config.toml
num_hidden_layers = 15
hidden_size = 128
num_attention_heads = 2
num_key_value_heads = 2
head_dim = 64
intermediate_size = 640
vocab_size = 1024
hidden_act = "swiglu"
norm = "rmsnorm"
norm_place = "pre"
norm_eps = 1e-05
positions = "rope"
rope_theta = 10000.0
rope_fraction = 1.0
qk_norm = true
attn_scale = 0.142
bias = "none"
tie_word_embeddings = false
parallel_block = false
init = "trunc"
init_std_qkv = 0.0797
init_std_o = 0.0
init_std_up = 0.0797
init_std_down = 0.0
optimizer = "soap_variant"
learning_rate = 0.00677
beta1 = 0.95
beta2 = 0.95
weight_decay = 0.023
lr_head = 0.00763
warmup_steps = 81
schedule = "wsd"
decay_fraction = 1.0
decay_shape = "linear"
final_lr_fraction = 0.0
batch_tokens = 32768
max_seq_len = 768
doc_mask = true
train_tokens = 200800000
max_steps = 6128
dataset = "wikipedia_en"
Each number is 200 + 40 x the weight over the matrix's rms, rounded and kept within 0 to 999. Layers, rows and columns count from 0.

# q: layer 9 attention query, 128x128, rms 0.247, rows 0-26, columns 0-127
# k: layer 9 attention key, 128x128, rms 0.249, rows 0-26, columns 0-127
q0,230,171,171,235,231,204,288,132,222,256,133,269,224,162,114,161,189,204,191,193,201,235,209,167,246,193,287,230,160,127,178,218,182,185,207,199,118,219,126,248,143,171,168,156,178,155,197,73,207,144,164,151,149,219,193,317,230,105,151,271,244,215,232,49,191,167,245,116,314,183,157,199,253,172,226,199,220,145,209,158,175,247,142,173,181,208,200,179,174,149,182,309,164,116,214,173,204,262,215,228,185,214,224,193,271,206,240,196,279,219,127,171,174,222,245,286,276,265,204,183,212,159,149,214,147,235,187,170
k0,211,141,199,180,199,178,227,185,163,204,210,171,154,163,215,150,238,165,228,202,97,197,175,232,172,196,210,201,188,242,162,204,213,194,271,173,200,206,189,251,231,254,202,192,201,245,180,239,224,217,256,207,176,250,240,242,215,220,218,192,218,228,190,259,263,317,219,167,203,214,223,184,232,194,205,167,198,171,240,186,203,217,226,219,217,271,209,164,244,210,203,192,147,198,192,243,191,155,229,190,197,151,237,228,187,127,170,199,174,113,154,224,198,257,189,215,181,149,206,238,208,157,209,199,171,145,181,218
q1,223,156,265,211,183,180,177,176,195,204,164,196,211,194,239,216,177,226,246,276,154,257,238,270,212,160,73,234,170,238,257,197,153,171,256,258,146,195,241,212,279,273,196,150,108,228,127,209,217,216,207,238,205,195,175,224,218,213,157,179,193,203,200,169,195,197,188,145,209,210,171,208,255,189,171,238,299,226,229,228,234,251,246,238,226,251,199,230,180,169,190,176,176,215,130,265,190,206,168,204,196,173,242,169,270,238,194,184,244,232,144,182,153,203,221,149,142,181,199,207,221,202,198,207,109,152,251,208
k1,219,195,199,244,164,195,202,186,162,227,211,190,180,198,152,169,257,237,181,168,158,165,140,183,235,195,205,172,215,206,220,192,181,217,212,190,210,178,202,198,228,287,228,227,235,204,139,206,263,202,205,189,161,202,175,157,166,273,258,201,232,184,227,306,268,261,200,189,178,229,231,185,237,171,198,207,178,186,266,219,191,211,158,212,192,194,192,182,234,206,193,155,165,165,152,230,215,147,200,189,243,158,213,245,175,189,229,241,154,140,211,200,211,179,217,172,185,183,225,278,166,157,229,191,190,192,234,195
q2,229,188,116,213,164,195,241,184,181,233,121,281,210,223,106,160,219,238,231,194,194,208,189,218,149,227,344,230,204,163,155,168,130,177,217,176,233,266,226,242,149,114,190,150,174,124,253,141,201,172,211,144,144,201,246,267,172,168,131,259,272,229,204,113,192,214,243,251,179,219,152,197,260,187,205,168,156,179,204,125,213,222,137,160,118,141,158,191,199,185,147,299,169,133,250,187,169,221,191,205,184,211,227,213,142,214,217,198,284,233,279,236,239,174,151,262,260,247,205,211,173,186,221,203,207,228,192,201
k2,165,269,202,167,289,131,193,247,213,164,273,195,218,210,190,152,201,189,192,176,233,212,179,222,206,215,211,217,199,188,224,253,200,187,197,157,198,221,167,160,192,194,189,202,183,176,239,195,213,233,195,198,242,192,231,197,201,157,151,158,122,276,219,188,201,166,199,201,192,173,210,243,154,188,204,191,201,214,153,184,159,194,187,242,191,281,148,243,134,208,233,218,226,184,275,162,235,215,222,183,177,239,211,193,246,213,213,181,206,173,208,198,172,215,180,243,145,182,174,124,213,256,230,183,231,237,230,207
q3,216,217,112,216,162,184,307,199,195,199,238,196,196,187,81,121,165,159,138,219,188,223,218,200,156,181,280,243,138,189,174,213,156,177,193,150,179,206,235,231,137,200,198,155,220,170,148,167,235,198,274,194,175,216,216,217,160,155,177,226,224,186,196,167,207,202,181,193,208,81,235,278,192,177,260,144,165,209,219,194,179,257,154,170,171,139,133,242,236,183,152,213,240,190,293,173,219,267,204,180,129,229,201,174,161,215,261,228,311,180,173,234,196,162,140,251,277,189,183,174,234,171,228,229,173,166,272,130
k3,184,205,213,202,269,152,137,172,201,201,198,203,190,179,189,257,188,168,250,189,192,230,184,202,224,229,236,227,225,146,256,237,181,131,205,186,197,220,188,173,176,207,200,158,165,153,205,210,151,223,238,194,231,199,210,158,228,186,170,146,182,196,218,130,216,192,275,225,176,185,137,173,193,184,201,247,175,212,101,178,172,238,161,183,196,205,220,147,153,168,258,226,179,166,245,185,204,237,198,187,200,193,165,150,234,199,218,143,189,178,200,195,147,173,186,163,187,177,218,177,241,280,173,191,241,176,138,209
q4,196,224,233,224,201,148,182,189,230,147,204,152,173,210,143,202,161,173,158,239,232,293,200,173,188,214,144,197,172,169,268,203,226,137,230,208,153,180,218,233,221,219,211,169,239,211,115,190,255,287,164,201,273,212,170,246,185,125,226,164,156,249,217,219,229,97,243,159,179,150,176,232,186,210,168,205,240,266,214,231,193,251,214,211,195,219,258,196,185,156,182,190,206,217,217,269,209,183,234,185,125,198,187,208,246,276,202,174,159,166,154,242,183,191,174,233,144,200,171,216,238,152,155,169,124,146,215,136
k4,223,145,229,176,166,188,207,236,221,170,174,205,224,179,270,208,192,241,201,158,204,221,166,200,229,190,189,234,198,195,190,207,217,210,217,177,218,232,198,227,235,262,188,174,112,238,176,194,223,205,241,207,155,238,191,178,201,236,241,219,236,170,187,236,229,274,203,177,183,201,193,210,204,188,212,197,200,168,256,202,202,207,212,237,210,195,209,192,231,198,175,178,182,205,180,191,196,149,219,205,187,152,246,204,171,174,175,228,203,229,203,223,215,218,186,166,194,215,214,182,212,211,200,200,182,175,168,196
q5,276,182,277,186,213,170,157,204,219,187,156,183,196,179,95,222,253,116,164,254,194,320,136,194,266,156,140,151,193,185,233,116,239,163,166,183,191,212,177,177,278,175,213,213,244,245,191,163,217,239,197,150,291,271,209,209,240,199,208,218,132,221,206,209,145,133,173,128,181,222,214,145,193,200,159,142,192,179,197,260,191,221,159,230,199,216,252,223,182,227,247,208,229,155,106,191,178,173,149,204,220,200,161,244,234,183,204,261,167,120,161,209,97,234,188,213,171,164,171,225,183,206,188,150,159,71,129,192
k5,153,165,207,268,176,130,172,197,197,170,195,243,218,166,231,260,198,226,196,121,166,144,160,224,207,131,152,226,206,188,181,179,182,245,264,173,177,170,246,159,210,201,159,182,97,259,219,149,191,233,185,205,137,226,224,155,257,228,211,216,266,183,155,243,206,222,193,236,272,213,195,215,166,208,197,195,230,215,181,264,149,192,260,248,239,178,278,212,213,164,174,159,213,223,144,169,205,247,216,217,174,212,202,227,172,227,154,184,251,286,176,155,199,233,219,173,260,202,238,203,205,213,186,168,251,153,131,162
q6,190,113,265,252,256,179,143,187,249,182,182,271,192,192,243,210,217,192,188,243,235,198,138,215,196,220,130,167,166,163,227,195,250,194,214,174,186,195,266,182,297,188,196,206,194,268,222,174,194,257,173,161,230,267,174,178,318,174,251,162,217,236,233,207,210,112,146,168,78,244,236,266,153,196,161,163,180,261,176,256,274,247,259,182,200,225,294,207,235,125,241,211,198,254,183,267,167,197,161,193,166,193,100,246,249,244,144,246,168,124,124,230,132,124,237,208,219,207,166,234,216,250,140,159,203,150,245,188
k6,179,216,185,144,225,220,239,203,149,225,207,198,203,172,214,229,203,175,175,200,146,205,226,212,245,190,208,268,210,162,218,201,197,226,192,198,216,247,194,251,175,221,192,118,180,171,178,155,207,190,210,215,196,212,221,190,130,151,206,213,240,161,161,216,202,241,183,172,239,187,187,219,184,181,236,206,175,152,238,205,202,205,179,170,226,195,208,116,179,184,181,165,208,213,166,184,215,211,276,170,149,218,212,224,200,220,153,211,223,213,187,149,267,217,159,177,229,253,217,147,162,227,245,218,188,174,141,208
q7,225,133,280,253,242,207,105,192,201,193,148,282,134,173,212,274,282,192,184,268,187,239,210,186,281,263,162,216,210,170,256,189,241,160,195,157,176,203,201,180,215,204,174,261,254,262,176,153,200,226,119,195,256,283,199,199,246,217,234,141,216,267,208,133,176,83,184,143,231,252,213,233,200,194,189,195,223,281,171,200,269,276,213,205,151,231,304,151,220,193,223,197,147,208,120,161,220,177,214,113,251,243,156,250,267,252,184,222,86,170,115,147,167,101,248,184,225,243,185,185,193,218,140,143,207,124,156,166
k7,187,171,172,203,198,197,258,142,151,209,214,223,239,241,189,215,209,191,207,162,206,174,207,189,148,198,199,207,160,194,209,232,214,193,223,188,250,242,173,201,183,154,220,144,198,170,217,192,192,237,199,253,176,237,185,181,185,208,213,233,174,173,236,214,219,212,234,231,230,147,189,220,147,182,193,253,169,214,208,219,217,183,165,187,191,271,175,239,180,172,202,188,244,201,130,227,215,213,222,229,160,203,191,205,187,251,182,200,219,225,225,219,222,230,174,164,199,211,244,240,185,159,215,210,124,244,211,198
q8,157,160,223,212,266,225,193,220,178,248,237,218,216,175,250,222,169,165,203,181,289,152,190,193,169,210,189,131,227,218,221,222,233,201,246,169,188,144,210,186,250,260,197,207,142,186,207,137,187,225,166,258,189,215,203,171,217,229,235,159,221,147,271,192,192,180,194,221,221,250,240,184,252,146,296,256,266,162,269,265,308,125,209,178,244,217,217,174,179,195,241,146,168,256,163,225,148,174,221,179,140,201,189,212,218,222,196,136,121,146,190,189,154,178,256,173,242,173,155,193,198,172,155,173,200,237,243,229
k8,220,171,214,124,219,284,224,283,223,239,216,235,199,162,261,207,208,214,200,178,230,149,177,168,228,138,188,175,221,163,192,163,239,193,157,224,192,226,215,306,206,231,211,205,171,192,133,232,192,173,151,136,142,220,151,202,148,270,252,207,250,193,187,244,194,211,152,166,210,201,198,237,237,153,189,166,262,212,204,266,242,149,181,214,261,214,233,131,217,131,143,178,204,155,98,244,189,254,233,212,230,167,184,215,161,127,202,165,263,222,166,180,266,169,211,205,235,211,253,228,178,151,181,234,228,107,200,233
q9,140,197,247,121,192,244,235,292,258,201,176,160,238,240,259,107,205,199,248,194,212,104,192,161,257,157,137,167,192,205,195,196,275,207,120,158,244,134,169,145,182,167,221,272,150,172,263,223,174,164,151,227,168,163,138,270,177,279,277,164,151,202,151,227,228,206,200,186,197,244,234,133,209,250,198,300,225,224,239,225,116,112,297,235,209,253,209,175,204,253,243,255,154,244,128,200,175,145,239,220,233,247,243,277,199,92,200,152,183,292,227,208,183,263,143,201,127,221,123,279,176,197,201,197,200,218,150,220
k9,204,134,190,253,156,212,226,241,219,240,209,229,223,193,231,255,172,194,182,180,139,221,129,258,198,195,193,158,235,283,154,154,173,158,233,206,237,167,253,181,163,213,195,199,187,246,181,167,242,227,228,230,100,225,226,160,225,224,207,198,262,155,212,253,247,232,159,199,202,248,294,239,210,154,234,179,210,187,248,218,191,187,198,152,242,197,233,247,209,167,166,109,150,279,163,190,243,188,200,163,219,144,196,231,97,189,210,184,123,168,286,215,237,175,217,126,213,208,203,227,194,194,203,130,191,149,174,129
q10,160,170,245,162,185,240,250,174,254,209,270,210,302,208,227,160,103,140,198,287,165,176,230,149,135,149,207,168,173,283,212,262,169,186,243,193,208,106,231,156,264,161,145,111,188,152,193,211,227,115,271,205,180,149,221,188,116,195,166,229,213,150,226,214,245,283,196,196,167,176,154,161,218,220,195,168,125,190,256,170,161,193,221,236,160,121,82,199,186,236,199,195,209,224,223,177,199,244,183,216,165,138,225,235,210,144,206,132,213,218,274,217,208,251,187,207,210,177,172,199,191,190,230,271,125,216,172,210
k10,206,223,176,255,181,120,166,229,219,210,182,218,207,254,229,161,227,165,202,243,214,173,228,285,251,179,146,158,279,206,191,201,258,240,241,268,196,211,244,122,214,190,176,263,174,206,275,185,160,138,247,214,134,241,173,176,162,211,239,182,279,201,126,246,195,208,277,129,227,266,252,148,175,154,221,172,241,161,203,228,200,170,193,224,275,184,276,200,257,205,224,188,167,237,151,164,158,194,219,155,237,184,208,233,197,192,146,235,192,188,221,112,157,193,142,210,255,223,214,210,196,202,147,149,341,167,180,203
q11,154,191,240,189,224,196,178,236,160,152,223,127,159,250,236,216,203,272,236,186,243,67,256,203,212,149,195,104,268,190,137,174,263,183,214,220,212,126,147,182,177,156,181,229,221,102,269,139,173,223,99,256,206,187,177,241,132,251,308,189,150,269,238,206,176,188,212,224,178,255,248,181,207,200,225,217,201,267,213,193,214,117,256,162,161,241,192,168,182,245,272,159,163,235,127,260,240,204,265,237,200,211,218,216,122,177,162,127,209,291,244,213,191,214,111,232,154,177,280,283,156,162,255,113,211,218,179,226
k11,197,171,263,184,214,234,180,182,205,200,244,206,195,165,219,131,183,199,180,175,236,167,147,199,171,166,156,175,229,176,189,101,187,193,230,162,191,142,219,164,216,194,194,224,166,246,146,208,221,202,248,233,152,213,202,92,231,266,196,195,252,198,200,262,220,245,195,244,212,214,282,211,216,182,188,215,164,271,185,245,228,179,228,184,253,230,247,268,194,149,194,168,225,244,152,165,157,186,220,168,196,175,159,277,193,192,197,193,179,203,229,222,212,148,181,187,221,182,204,207,169,209,192,202,217,125,186,154
q12,188,229,198,205,194,216,210,238,258,271,225,129,213,171,283,173,129,174,218,229,234,144,177,198,197,229,190,117,192,293,186,274,242,213,191,210,241,164,174,171,237,178,189,207,188,213,144,275,242,130,282,224,172,158,229,198,184,155,188,204,202,174,200,277,230,193,173,262,188,241,256,173,216,210,165,245,282,224,245,179,224,150,289,241,216,279,154,242,175,229,252,138,171,235,230,257,223,193,195,224,154,212,206,256,261,164,177,118,218,203,282,210,231,219,104,158,200,192,207,231,235,166,211,287,121,192,170,177
k12,166,121,192,164,192,213,214,223,195,245,167,199,203,210,270,290,183,189,216,234,154,218,169,262,183,166,164,142,234,254,183,139,231,134,215,227,206,255,259,145,179,204,223,266,132,173,214,144,241,182,178,200,139,212,166,172,145,248,194,194,267,156,152,239,199,239,168,159,242,312,288,158,232,197,220,188,173,240,223,246,161,137,193,239,222,223,260,210,285,203,148,135,190,202,144,141,164,190,221,140,162,158,212,144,91,240,158,241,191,92,236,176,228,230,198,214,264,199,169,163,126,205,170,74,248,184,148,175
q13,174,230,240,190,158,155,158,293,237,254,274,135,201,258,283,161,171,257,167,210,210,204,206,195,178,137,208,177,200,235,216,244,191,177,174,162,229,85,181,161,257,150,195,161,170,226,154,230,209,168,199,212,170,169,257,201,199,175,212,315,215,208,190,276,223,279,200,176,184,191,192,251,171,192,170,250,196,214,222,250,146,226,216,236,171,152,128,200,254,183,271,193,253,194,188,264,160,189,135,237,222,187,261,265,93,235,256,186,244,216,230,259,150,259,130,174,210,221,260,219,207,156,186,299,222,140,184,146
k13,134,139,232,200,162,250,179,180,220,191,270,149,186,126,188,189,207,165,214,181,166,200,85,209,208,144,163,93,229,202,207,170,202,188,213,168,169,137,258,123,253,239,152,244,209,173,232,152,269,152,241,256,169,208,215,205,278,250,136,149,228,185,189,253,260,279,190,229,199,272,199,223,231,141,177,216,123,295,223,153,237,185,223,141,245,200,273,257,229,174,199,99,184,247,204,186,200,91,183,169,134,118,127,243,141,120,194,184,192,185,235,225,260,202,184,141,255,192,204,216,115,228,240,121,212,140,145,164
q14,141,223,183,165,199,176,221,188,240,194,200,143,221,196,302,153,141,231,162,199,211,133,186,194,225,213,137,259,157,190,152,234,246,193,164,213,218,128,182,215,120,223,195,233,158,142,110,189,210,101,194,192,192,148,158,199,137,148,182,230,208,227,169,242,244,226,213,207,217,141,174,187,179,137,200,193,198,217,214,188,218,154,173,233,211,237,138,168,104,208,177,204,192,151,240,253,168,262,201,246,209,222,238,176,173,164,243,139,232,179,236,173,227,258,172,147,173,187,225,271,251,232,251,268,171,165,194,166
k14,182,122,148,210,223,189,180,233,262,210,179,154,221,231,221,189,158,163,206,271,238,180,203,221,249,80,210,167,228,210,230,110,201,216,127,167,259,133,152,200,198,229,188,201,113,222,213,179,202,134,181,226,130,230,197,87,178,229,262,228,237,245,225,251,287,162,137,185,267,220,283,250,205,169,240,153,252,254,178,154,196,165,158,212,247,273,222,212,255,228,255,130,187,219,148,170,159,250,207,241,239,167,206,234,119,133,113,196,170,81,233,202,138,144,134,281,292,160,231,176,201,243,223,178,243,120,195,113
q15,199,197,191,241,161,233,196,214,217,290,164,163,129,226,173,181,236,194,183,217,162,241,231,233,134,166,264,128,213,256,226,222,220,224,291,154,144,143,236,232,175,215,244,156,208,256,150,154,222,161,164,181,225,141,192,190,192,183,130,226,176,213,239,146,101,165,181,202,237,202,90,214,152,208,145,189,321,202,175,211,207,184,180,200,174,142,175,269,307,182,156,191,158,141,182,237,173,267,186,133,218,208,273,160,176,254,194,178,199,167,117,122,215,165,229,185,192,242,217,149,209,161,237,208,200,196,246,131
k15,196,153,140,211,68,121,232,149,249,298,185,162,235,248,263,246,177,105,238,247,171,241,214,198,130,238,262,187,174,220,215,211,179,191,163,122,150,129,216,167,278,187,223,206,172,225,201,141,216,180,256,211,211,219,154,212,168,149,130,232,154,148,280,133,118,227,178,245,186,131,173,237,245,207,122,152,192,253,111,225,203,138,161,212,231,218,179,298,289,148,225,222,149,196,197,234,147,256,152,168,189,174,229,85,169,275,217,186,94,189,215,179,249,186,226,193,165,270,207,217,248,192,206,299,258,177,312,137
q16,179,212,214,149,289,174,222,209,209,130,195,149,200,301,250,168,244,189,245,203,196,228,225,237,216,230,155,259,175,202,161,155,192,185,245,113,189,244,210,231,161,111,130,115,235,167,274,169,169,217,173,166,183,229,244,186,192,105,239,223,151,210,225,168,236,204,189,141,124,163,224,274,143,236,176,83,222,207,149,111,223,266,211,112,82,111,208,166,182,268,201,176,181,106,149,187,97,198,134,238,246,165,224,222,125,121,268,249,159,212,156,279,186,201,163,226,256,191,257,222,218,254,301,230,204,167,216,285
k16,153,184,159,215,320,151,193,212,211,175,186,145,158,233,109,172,224,165,204,238,230,224,258,248,214,183,162,249,213,192,141,239,175,220,191,211,157,162,168,169,152,213,123,102,141,215,197,225,217,168,199,245,258,233,253,174,209,187,207,189,152,266,216,177,222,154,175,160,210,181,212,180,136,206,189,194,200,227,193,171,264,183,219,144,212,211,242,197,194,187,223,168,213,121,217,204,144,186,212,213,229,206,197,141,141,68,171,176,173,198,181,198,215,200,78,256,190,165,233,196,184,243,194,273,229,172,209,229
q17,199,243,238,196,138,188,170,262,186,275,181,184,201,210,190,127,177,172,97,240,154,186,158,200,188,156,275,147,234,291,220,266,259,204,228,142,203,158,264,185,200,172,197,196,189,210,194,255,207,220,230,189,248,121,171,170,243,124,152,207,179,227,179,261,199,136,242,233,196,188,176,197,188,219,181,200,322,155,142,180,258,164,197,270,234,247,164,154,159,244,181,187,246,179,199,159,158,232,216,160,174,179,169,199,312,153,264,152,205,239,196,249,262,198,280,238,224,160,208,148,312,220,203,270,216,220,222,194
k17,188,168,204,221,144,187,251,230,268,189,151,159,194,180,288,221,183,173,182,189,149,180,260,190,131,219,249,191,172,171,241,273,217,187,218,230,209,178,169,244,211,221,219,186,206,189,158,221,154,187,165,194,174,162,220,271,214,150,196,205,108,225,325,172,161,129,211,240,171,149,132,288,196,270,157,263,258,131,145,196,207,180,190,269,280,269,124,151,216,165,147,146,240,198,227,256,201,246,113,227,188,236,233,172,283,258,288,178,236,251,171,252,192,167,253,120,154,226,243,182,275,156,155,276,121,250,272,216
q18,206,206,271,143,321,180,165,121,208,175,222,181,166,220,207,242,223,211,248,173,230,184,194,228,230,237,182,176,238,211,150,205,182,133,177,156,222,260,169,136,186,145,139,252,256,188,234,147,143,281,154,171,220,160,195,250,78,199,270,152,183,234,154,242,270,144,206,133,159,245,184,178,201,288,149,154,208,215,183,121,178,182,299,193,165,227,213,178,214,259,196,149,218,154,188,145,175,131,202,207,242,231,234,171,215,177,163,199,185,172,202,105,240,150,178,249,209,204,209,266,137,244,235,175,197,254,235,279
k18,248,190,208,118,284,196,167,174,207,198,220,207,194,208,173,152,198,186,196,222,186,215,233,240,272,237,142,174,212,209,229,234,196,184,172,210,236,268,169,287,200,152,133,243,206,219,214,210,228,192,173,125,234,205,227,213,133,198,204,179,115,256,221,201,173,168,141,203,162,162,202,136,157,220,243,146,201,190,113,123,170,184,201,162,170,260,233,197,222,239,189,267,221,194,189,231,121,249,203,241,222,235,216,180,151,183,178,160,200,186,171,196,237,227,220,305,196,174,237,121,213,183,230,233,249,207,267,197
q19,224,197,196,186,161,226,209,229,153,128,148,156,175,201,165,190,205,189,216,217,239,172,234,239,217,244,159,196,250,247,251,154,264,212,255,223,196,235,194,207,231,221,270,234,233,228,161,208,212,214,101,180,234,174,209,195,173,144,254,151,231,192,156,158,240,153,191,220,163,194,198,123,153,207,178,141,216,219,177,183,199,144,212,176,192,206,244,180,212,169,198,176,160,271,182,232,228,225,288,217,241,178,219,232,179,167,171,201,179,172,205,155,236,147,158,189,220,194,155,257,211,223,208,123,175,188,215,191
k19,208,126,220,142,209,272,176,166,231,165,174,155,231,241,197,253,247,143,275,303,278,140,154,338,192,171,148,174,232,278,201,166,316,110,225,96,220,220,206,167,189,217,208,279,221,153,216,205,207,211,149,247,30,128,166,220,228,255,239,197,266,148,148,259,325,119,142,197,130,270,256,128,191,227,201,159,49,319,236,230,176,131,181,152,173,280,207,205,207,240,213,201,237,277,204,189,282,191,240,371,231,99,247,227,271,222,190,246,217,132,191,124,111,208,205,254,193,84,155,303,216,237,171,101,143,141,174,248
q20,172,185,214,216,189,180,214,246,238,224,161,195,223,263,225,167,191,209,185,218,215,156,207,184,261,249,168,163,257,170,191,228,324,220,198,206,175,219,161,202,222,251,189,238,140,224,170,212,186,197,188,165,208,163,163,180,149,215,237,191,213,256,206,240,193,154,166,198,172,227,180,165,142,192,181,196,209,152,250,202,217,187,243,224,253,253,227,150,218,169,233,165,194,175,194,238,177,231,288,245,237,167,224,195,209,168,187,235,210,219,211,196,179,249,239,181,126,218,203,200,250,197,172,251,228,207,199,213
k20,149,153,213,220,197,238,225,210,248,274,214,218,244,185,263,227,196,166,257,273,202,100,153,198,229,197,142,166,223,167,193,259,297,241,177,161,178,206,154,188,187,218,166,260,153,122,149,170,223,170,179,258,114,221,79,105,151,231,242,194,184,206,135,238,267,165,197,162,201,194,203,138,203,189,178,139,200,211,269,230,263,176,196,226,192,275,141,187,237,202,170,180,202,215,150,272,259,186,253,223,219,164,285,254,312,119,199,205,176,114,154,254,213,251,192,159,208,230,161,205,258,166,188,227,156,304,248,251
q21,179,163,115,211,245,220,225,152,181,227,132,177,194,187,199,143,198,196,214,155,167,254,259,217,182,193,219,159,234,215,280,240,222,137,288,233,130,194,247,197,179,106,149,200,308,196,170,173,166,214,126,184,224,184,253,229,251,161,208,191,148,226,159,168,168,174,179,258,169,190,187,176,248,191,166,222,183,223,177,261,249,147,242,233,221,159,188,237,230,214,244,137,210,211,293,217,225,221,211,169,99,243,112,253,171,286,135,172,279,203,236,158,239,168,226,134,206,194,196,281,167,232,175,218,231,193,307,168
k21,193,167,219,190,209,219,307,132,173,192,155,225,221,215,236,224,170,182,183,260,172,232,161,261,216,245,205,110,202,130,238,205,272,118,284,184,136,208,236,125,234,189,177,200,272,113,185,148,181,180,129,198,211,220,199,246,293,175,183,197,233,219,172,235,204,181,196,201,231,271,160,215,238,238,175,309,114,254,246,225,282,144,213,242,179,194,175,196,228,233,304,127,171,255,220,217,238,132,183,203,152,172,213,228,291,288,240,212,223,235,207,171,172,217,252,149,224,192,236,249,238,222,185,183,206,213,308,208
q22,233,248,198,205,239,197,145,175,190,167,141,236,248,196,215,249,241,224,204,201,170,199,263,203,177,195,197,239,229,199,138,191,199,262,250,187,233,199,190,225,226,319,211,152,211,181,273,231,141,173,193,186,273,280,173,163,243,200,195,230,211,228,121,118,217,227,186,172,281,185,245,215,175,154,200,187,222,181,243,175,214,210,169,185,149,198,199,182,145,221,199,179,159,199,190,214,229,262,215,202,250,219,178,187,194,189,265,205,116,243,189,233,167,273,182,255,138,172,220,226,221,173,244,204,194,233,182,220
k22,197,260,195,200,225,138,179,200,271,165,152,210,246,193,199,252,198,256,182,203,123,199,168,204,150,194,173,253,178,206,140,260,236,170,223,223,165,112,140,159,231,302,198,198,102,173,222,288,157,181,240,188,248,220,260,110,233,244,223,153,336,232,120,182,192,207,208,134,241,286,238,191,139,148,270,184,157,167,214,256,281,165,199,161,192,196,201,216,139,198,190,238,134,180,135,169,194,178,191,180,220,182,220,116,231,76,196,259,206,146,163,205,186,208,204,287,110,229,194,148,215,174,245,251,160,200,102,271
q23,151,178,167,203,153,235,260,227,139,306,190,203,237,165,230,182,132,160,162,221,193,217,167,224,158,192,237,164,177,158,206,282,245,255,197,250,246,167,197,146,232,225,191,189,141,144,103,237,243,246,267,313,159,215,173,94,200,228,159,200,329,168,263,254,206,253,258,206,233,169,137,204,240,159,196,245,134,225,271,204,273,160,150,218,261,214,218,211,260,137,117,194,224,291,209,175,291,175,124,269,157,134,207,255,174,145,214,241,234,213,222,242,175,170,253,212,170,287,192,133,258,177,73,214,161,165,182,170
k23,249,122,136,260,204,248,184,192,120,303,222,207,203,197,229,240,138,135,137,246,197,247,154,194,235,213,242,142,186,175,259,216,142,230,311,211,338,217,134,180,147,197,194,177,168,207,204,231,148,96,280,258,184,259,223,194,195,219,146,174,264,164,209,233,200,288,321,215,252,147,183,211,267,144,145,263,190,146,305,158,171,229,108,192,308,200,252,186,260,172,169,193,200,273,248,179,170,221,68,219,203,215,162,278,158,207,285,251,209,178,220,268,253,228,154,177,221,235,209,179,220,158,108,223,181,216,127,131
q24,218,209,171,251,228,207,207,157,207,138,240,146,206,206,202,150,192,180,170,191,179,214,187,244,141,209,233,230,164,248,173,172,185,255,149,207,174,143,207,195,198,200,252,135,196,182,165,123,213,180,266,282,178,176,185,198,239,186,178,213,134,166,191,153,162,253,201,237,236,216,238,198,222,171,224,203,216,217,247,197,249,176,165,130,206,223,116,219,177,223,159,211,231,222,233,224,216,241,130,206,154,202,139,119,184,213,268,172,241,205,174,241,244,247,166,178,180,98,215,227,266,190,231,233,210,253,254,264
k24,223,211,234,208,260,238,143,191,209,88,186,131,199,224,181,182,266,246,160,209,222,216,153,201,172,159,205,158,133,272,188,195,159,254,244,159,206,132,258,240,184,169,185,111,245,226,132,172,211,253,292,226,225,199,333,198,241,199,164,191,185,153,236,223,156,284,204,257,237,172,241,264,184,159,159,220,217,146,225,189,235,228,186,81,180,180,189,198,168,130,200,167,193,219,162,170,133,249,177,138,177,187,140,162,126,210,294,128,183,262,204,288,200,216,212,170,177,150,209,175,269,193,262,186,211,186,212,184
q25,162,202,209,248,231,246,212,242,207,13,199,59,146,286,241,248,239,209,285,242,322,143,127,206,133,250,195,174,183,239,185,157,251,240,224,169,96,250,210,289,122,225,247,177,103,205,283,208,258,137,166,176,107,184,208,183,214,136,267,241,112,176,207,161,195,146,293,197,131,228,245,203,246,221,258,170,203,245,254,197,210,180,154,132,190,254,158,185,212,200,108,260,173,99,212,204,216,173,320,166,176,233,184,182,190,87,283,201,178,231,197,316,275,202,152,163,290,180,189,259,318,248,253,233,246,277,193,257
k25,128,212,253,240,203,312,189,217,245,71,222,58,186,308,176,147,272,207,232,226,271,200,215,234,130,164,172,176,220,243,156,210,187,247,203,205,190,178,264,248,111,241,252,147,169,309,256,182,174,181,258,149,143,177,207,261,223,95,323,250,169,228,190,182,180,188,205,184,192,225,169,214,183,177,236,288,209,220,201,78,199,180,189,102,178,194,173,183,231,193,183,256,206,85,279,224,223,183,262,215,204,249,224,176,157,160,267,172,182,189,203,210,216,241,139,252,210,128,209,257,259,142,258,240,240,187,204,298
q26,247,142,180,240,213,239,135,233,235,162,221,187,262,211,210,173,264,194,133,251,199,194,164,123,192,274,212,226,241,205,225,212,138,240,198,155,248,203,230,126,239,300,160,129,193,245,226,215,264,153,271,311,168,137,159,137,272,178,193,235,285,136,218,189,271,246,185,216,206,144,229,182,218,167,178,203,224,218,183,144,270,225,137,135,215,212,226,153,148,177,183,193,260,212,164,231,219,204,187,189,282,157,218,245,219,143,257,190,140,204,151,283,158,226,187,169,175,118,151,155,277,140,271,247,212,204,72,262
k26,227,148,228,331,276,231,120,270,160,124,279,161,250,203,127,229,234,209,115,236,200,222,179,145,235,229,203,190,233,215,191,208,109,274,233,163,272,183,189,140,232,343,208,144,155,273,180,196,213,157,274,249,179,185,292,117,292,173,221,218,239,175,324,227,236,152,179,207,175,160,273,308,171,187,214,214,252,217,256,204,159,226,148,192,208,112,317,235,102,186,215,187,207,218,171,181,178,241,242,195,273,187,191,211,108,136,204,215,180,248,199,218,112,185,154,269,133,168,290,133,249,166,247,259,138,194,145,222